Each number is 128 + 32 x the weight over its row's rms, rounded and kept within 0 to 255. Layers, rows and columns count from 0. The size above them is the row's rms in percent of the matrix's.

# layer 11 MLP down (transposed), 1024x256, rms 0.228, rows 70-86, columns 64-127
size [ 93  99 102  96 105  91 103 102 103 107 105  96  85 105 104  98 103]
[[117 115 127 108 110 113 158 149 122 164 111 130 108 130 171  99  80 148 125  91 139 117 139 151 105 117 176 219  75 148  97  74 113 186  73 133 132  75 141 157 144 120 121 127 100 141 161  57  68 107 174 143 151 119 115  38 108 108 119 129 124 112  46 140]
 [103 139 138 102 186 106 127 118 107 147 108  74 105 126 145 124 101 132 126  75  86 142  96 173 120 147  98 170 126 129 105 113 119 145 115 151 163 126 126 147 155 125 109 179 152 136 171 119  81 141 170 132  68 119 123  64  77 162 121  84 121 155 172 195]
 [149 121 115 130 126 144 185  94 161 148 156 116  95 129 125 195 107 139 151 145 171 154 164  48 202 142 105 107 124 207 120 108 160 105  91 136 105 113 113 172 137 152 117 139 137 153  97 140 135 151 128  85 187 148 165 108 125  85 142 156 148  66 118 101]
 [113 156 108 140 117 100 140  59 141  89  55 132 113 125 109 171 109 143 123 171 119 123 109 118 134 153  94 122 135 156 117  60 146 150 119 179 119 176 103 148 131  92 182 203 141  71 119 137 108 110 122 112 134 100  94 179 202 142 141 142 130 150 135 123]
 [ 96 104 100 150 206 101 116 125 114  94 168 155  93  89 153 129 153  62 132 132  95  96  71 107 119 195 128  71 138 157 119 109 135 137 119 147 120  86 138 128  77 134 135 126 183 132 171 177 149 137 130 188 178 109 101 108 179 117  68 108 134 126 142 136]
 [126 178  99 158 191 203  98  91 113 112 105 190 159  78  87 127  85  74 129 160 102 114 105 124  97 104 114 157 152 101  64  72  98 162 113 113 133  19 133 158 187 142 142 132  87  91 180 114 149 112 149 108 162 136 135 121 159 152  93 113  86 103  72 161]
 [122 146 132 154 104 188 204 169 154 124 147 110 110 169 121  79 137 113 134 140 120 107 105 141 111 105  79 133 100  89 127 197 141 127 107 153  91 120  80 156 165 103 171 151 128 134  71 171 132 124 166  83  98 116 102 150 112 153 121  90 108  94 126 115]
 [ 92  70 137 131 107 136 162 162 103 134 154  92 137 151 141 119 107 141 181 149 167  91 135 182 142 153  57 145 103 127 140 135  63 213 151  82 142 192  88 117  96 116 173 152 165 163  90  86  68 129 113  92 129 116 108  94 136  91  99 107 161 113 136 112]
 [119 207 114 123 112 106 151  82 123 120 131  75 112  85 120 135 103  77  78 134 181 126 149 155  93 192 102 150 103 105 140 127 187 128 133 175  72 182 176 117 160 113 135 108 192 131 134 100 133  96 146 104 122 113  80 129 114 184 184 137 172 104 130 115]
 [117 170 192 108 230  55 132 108 159 148 203 103 168 135 145 157  90 100  75 159 154 142 139 125 139 115 156 194  73 136 113 126 159 109 130 160 130 122  82 124 135 152 125 179 118 122 107 100 157 133 110 163 129 184 111 131 175  45 172  67 116 151 172 126]
 [125 142 148  60 139 115  65 179  86 121 132 124  71  90  94 105  97 166 159 126 124 180 119  82 132 122 177 169 134 120 136 152 144 119 106 141 140 104 124  93 159 160 102 150  95  49 119 151  76 107 140 125 161 117 157 121 110 159 135 194 196 129 114 103]
 [105 172 161 114  85 107 121 117 165  96 115 128 195 130 174 133 152 177  79  81 129 134 106  80 186 141 152  98 142 142 113 124 132 134 186 134 119 152 126 144  96 134 129 178 105 162 117 121 132  85 109 175 156 119 114  94  85  41 158 163 137 187  83 142]
 [170 142 200  97 121 139  99  79 145 107 152 120 112 127 133 115 180 116 100 139 137  65  78 115 141 209 155 114 116 167 115 130 167 112 118 102  93 100 124  94 120 157  86 123 134  85 149 152 132 183 154 117 139 102  77 118  91 140 103 112 171 136 178 183]
 [124 176 141 124 133 144 156 185 128 117 176  96 110 111 128  95 130  79 129 164  95 106 150 151 212 186  73 134 113 149 123 147 114  72  85 129 133 141  90 133 174 155 168 120 135 137 151 100 104  96 139 139 116 109 139 130 121  98 122 165 111 135 150 173]
 [118 195 110  79 163 144 148 158 135  91 125 141 145 148 116 144 175 120 132  98  91 135 103 133 124 158 159 137 130 100 126  89 153  95 174  67 108 100 153 128 120 134 139 186 116 104 126 170 150 112 161 158 119 118 112 132 126 129 164  72 119  92 158 126]
 [ 91 137  87  89 157 135 163 100 180 107 128 153 141  83  65 153 118 138 132 168 142 129 168 137 116  82 129 126 156  87 117  93  60  95 178 155 182 128  55 103 100 117 101  82 141 100 138 126 142 168 119 127 152 141 126 141 165 113  93  49 131 129 131 167]
 [169 153  87 115 108  27 114  49 108 195  95 122 123 129 121 133 119 155 167  98  52 154 176 111 125 161  75 113 136 171 123 145 132 118 153 162 113  93 127 114 126 164 144 120 127 161 134 123  87  86 119 176 157 147 149 131 181 163 109 113 168 178 104 137]]
# layer 11 MLP gate, 1024x256, rms 0.233, rows 71-86, columns 64-127
size [ 97  97 101 100 102  98 103 105 106 100  99  87 102  96  97  98]
[[171 140 110 112 119 151 133 199 172 103 113 131  89 131 161  72 112 115 148 121  82 106 104 130 129 136 119 147 125 150 150 148 113 141 146 198 139 151 126  93 151 151 160 146 158 107 149 116 138 105 154  86 101 152  57 130 119 109  93 116 182 120 103  92]
 [141  48  65 148 175 146 133  76  87 147 147 141 184 124  81 160 155 144 119 155 118  89 179 117 131 149 166 116 146  82 131 159  95 153 123 130 109 109 100 140 139 124 155 150 120 115 149 117  86 110 117 130 157 170 118 108 160  74 175  91 170 113 166 140]
 [143  61 180 103 143 113 125 173 145 122 105 140 165 146 162  95 116  88 127  80 132  95 143  91 136 128 116  88 145 112 149 133 114 153 133 104  64  81 114 214 137 135 153 114 120  95 138 127 167  35 191 148 162 151 109 112 109 109 139 110 161  71 152 163]
 [112 142 140 120 140 180 176  55 144  92  95 122 141  80  88 181 165 152 109  95 105 147 107  98 110  72 119 173 150 137 157 167 110 127 142 142 135  68 148 130 128  96 196 157 168 143 161 121 114 109 119 158 173 143  91 122 107 144 163 123  74 138 116 110]
 [150 154 117 127 143 155 103 160 114 177 132 175 126 105 118 108 135 109 152 140 112 121  69 115 107  74  94 120 114 131 137 102 160 139 132  95  68 105 194  64 174 159  84 143 134 130 178  95  90  70 203 114 218 118 135 125 112 134  98  85  76 131 105 169]
 [117  86 152 164 137  94  73 156 153 128 147 123  80 134  96 141  95  93 129  96 111 109 151 134 110  77 148 142 144  31 115 217 160 123 214 153 184  79  53 126 162 108 123 164 131 123 145 118 129 137 136 131  95  79 119 150 111 104 122 133  60  78 136  94]
 [169 140 132 156 128 133 101 168 105 148 116 133 133 152 123 160 147 145 187 105 122 137 100 116 154  90  73  55 126 113 148 144  73 153 113 129 134 136 111 169 123 122  71  88 176 166  97 110 116  96 188 149 128  88  97 168 118 151 185 148 108 171 154 171]
 [123 142 134 163 152  81  84 170 114 120  93  41 146 169  85 149 111 143  76 195  88 175 170 156 125 124 140  89 116 113 110 124 147 107 124 103 135 117 176 100 106 120 150 104  88 121 158 122 151 150 132  94 128 121 127 166 195  80 131 149 108 128 169  90]
 [149 134 124  67 117 160 107 137 147 116 136 157 154 167 138 100 165 166  37 124 113 102 163 142  94 115 108 152 141 141 136 164  71 119 174 163 150 110  90 120 114 142 178 129 132 143 150 161 104 142 145  79 151  91 114 128 143 168  78 187 108 171 149 169]
 [ 94 141 116  66 116 116 121 130 112 194  84 101 128  74  97 124 145 167 136 180 159  81 139 161  95 171  64 119 151 150  45 140 107 148 107 155  87  71 164 117 168 104 155 169 140 117 140 152 108 167 140 115 171 114 116  47 119  87 130 138  94 186 175 113]
 [102 146 196 120 177  75 115 135 160 131 139 154 137 152 193 123  83 136 123 160 103 127 129 118  80 175 182 135 166 111 111 143  96  98 114  83 131 131  91  82 160 147 149 132 124 143 121 126 111 129  56 146 103 104 167  74  99 115 132  71  61 102 108 137]
 [119 150 129  81 147 167 132 119  90  95 153 149 124 121 150 144 138 111 162  95 120 119 124 130 102 123  96 162 148  69  86 132 170 149 111 122  95 122 125 109 125 128 148 155  96 124 114 160 162 110 124  79 128 118  80  73 100  54 134 146 194 155 110 132]
 [135 163 153 118 113 172 130 173  82 118 161 124 127 127  77  76 231  77  94  98  66  70 119  89 153 126 113 125 108 101 118 126 126 152  68 110  85 114 122 158 121 133 166  96  94  84 107 110 131  51 129 158  83 105 105 149 181 140  98 135 120 117 171 101]
 [191  84  88 119 180 148  94  88 100 102 105 117  96 127 112 154 140 164 128 169 160 176 138 107 166  91 132 168  82  73 111  89 128 122  54 118 115 144  94 101  96  90  74 168 106 135  83 114 133 106 122  97 182  62  48 120  79 161 116 103  86 124 124 122]
 [140 104 129 131  98 166 105 121 162 150  82 134 116 126 112  91 148 146 158  82 175  86 192  84 113 160  77 108 179 109 171 162 109  99 187 176 127 163 109 122  95 114 163  78  82 100 172 149  81 142 134 185 131 111 153 148 155 128 126 108 142 129 138 180]
 [159 110 118 137 103 123 195 126 114 176  91 111 149 217  42 117 147 129 184 114 100 173 106 100 128 184 126  87 188 146 123 104  87 131 108 143 185 107 166 152 127 133 124  57 134 105 106 197 119 132 172 119 173  78  99 163 101 154 154 170 123 119 126 173]]
# layer 11 MLP up, 1024x256, rms 0.238, rows 71-86, columns 64-127
size [ 93 103 100  94  96  99 106 106  99 103  88  96 103 100  97 101]
[[119 115 120 106 139  79 118 162 143  82  94  67 123 111 137 103 119 110 101 100 134  86 143 179  51 143 191 104 140 112 121 146 107 128 117 151 110 134 143 127  80 110 132 100 107 153  98 150 101 174 143 105 121 111 102 130 135 106 133 183  77 103 110 119]
 [124 104 182 112 182 116 142 144 151 169  82 140 138 139 107 156 167 140  94  98 145 155 137 143  76  51  99 121 160 148 145 103 121 146 129 121  78 118 107 162 152  85 121 132 111 140 150 137 139 109 117 111 131 139 113 163 106 162 111 151 149 153 127  85]
 [131 136 140  86 110 152 137  30  80 137 115 119 100 132 156 152 128 108  62 130 113 179  99 172  69 151 113  91 119 105 135  87 147 165 147 112 140 126 116 155 172 114 117 129 113 133 127 194 128 158 112  90 121 135 132 151 174  88 125  93 119 175 102 100]
 [156 178 170 134 155 129 133 142 207 103 158 127  84 120  83 123 133 171 157  88  97 122 135 187  90 125 152 169 121  60  51 161 150  84 117 172 163 179 137 180 160 139 108 115 174 155 111 168 180  86 137 137 118 130 168  79 139 107  70 127  96 197 122  64]
 [163 144  85  58 129 112 158 108 148 125 112 127 157  82  64 153  86 118 146 137 104 130 136 132 131 146 146 156 133 166 122 154 143 112  80 110 143  84 124 172  40  99 132 148 146 107  88 149 181  35 176 128 150 121  83  77  77 139 102 163 132 188 126 115]
 [155 146 150 143 158 167 114 197  58  72 108 113  48 165 173  84  90 158 150 116  86 121  87 104 188 114 162  77 114 144 163  97 143 146 135 127  71 121 108 109  96 147  92  80  73 170  72  91 119  75 106  77  99  93  86 113 158 105 159 108  91 109 111 151]
 [170 111 105 122 102 146 169 119 133 132 138  97 118 124 120 144 139 192  48 143  77 110  89  96 106 123 169  79 129 135 169 134  64 166 137 134 151 161 152 148 160 160 128 110 170 139 121 166  23  81 127 124 166 147 113 115  93 162 201 135 181  91 123 107]
 [158 125  77 138 113  73 126 115 100  97 105 134 119 154 163 117 146  95 129 149  70 108 158 157 117 120 101 115 116 115 118 129 169 124  62 119 134 110 110 154 110  93 165 135 136  82 121 109 138 102 161 113 162 135 109 129 171 109 152  98 107 111 176 130]
 [151  96 147 118 154 148 117 119  74 177 114 112 143 139  48 172  87 148 118 145  86  78  85 116 180 117 132 103  88 148  97 165 180  71 139 104 156 119 150  83 119 137 120 121 138 157 162 142 141 113  80 159 127 161 163 111 165 176 150  89 108  71  81  98]
 [ 97 135 118 170  78 120 104 123 119 167 124 165  94 117 141 107 125 180 172 207 179  73 111 150 134 179 121 146 116 156 133  95 180 142 100 123 133  83 132 135 144 168 139 122 188  94 156 156 139 198  78 136 160 110 139 175 169 114 127 134 103 141 131  87]
 [ 78 131 146 127 108 144 116 113 105 137 166 137 123 185 102 128  98 131 130  78 203 113 115 151  88 157 164 161 142 172 198 112 159 125 146  84 134 118 163  76 105 126 129 128 129 157 156 113 114  97  62 126  98  95 114  98 139 102  79 121 151 122 157 198]
 [176  74 104 150  41 140 106 102  97 135 214  74 136 113 106 170 120  60 139 157 118 117 105 161 192 120  93 150 140 128 163 114 101 156 138 131  57 157 118 127 117 145 162 164 154 125 110  65 163 115 188 109 174 147 124 160  66 164 152 143 114 125 119 174]
 [126 136 113 124 118 129 139 216  99  99 143 117 196 185  91 126 148 139 156 115 145 149  76 112 163  69 143 104 172 107  80 121 114  60 132 124 172 137 112  62 108 138 158 105 156 161 153 128 127 131  97 153 140 132 193  91 142 114 110 147 149 149 140 131]
 [ 96 105  71 134 157 167 125 129 157 136  90 109 112 140 113 142 149 137  96 112 145 131 140 117  97 151 104 108 156 106  84 167  84 149 144 142 141 121 155 126 117  90 124 101 155  64 158 158 160 153 163  68 106 145 102 126 118 106  93  67  48 135 124 185]
 [101 164 123 130  80 120  97 128 139 103 107 135  73 127 141 100  55  83 118 121 142 151 128 156 108  99 175  99 108 213 117 174 103 150 124 157 158 111 194 121 156 193 106  73 100 131 107  80 144  91 103 168 102 173 145 122 114 107 189 118 148 104 137  79]
 [128 134 100 123  70 120 161  98 177 122 111 104  90 128 175  78 130 103 145 101 151 137  92 123 115 160 123  69 175 125  87 131 123 140  94 132 127 102 138 117 161 139 195  99 136 179 122 156 145 120 139 191 157 138 117  35 148 124  92 149 113 136  90 185]]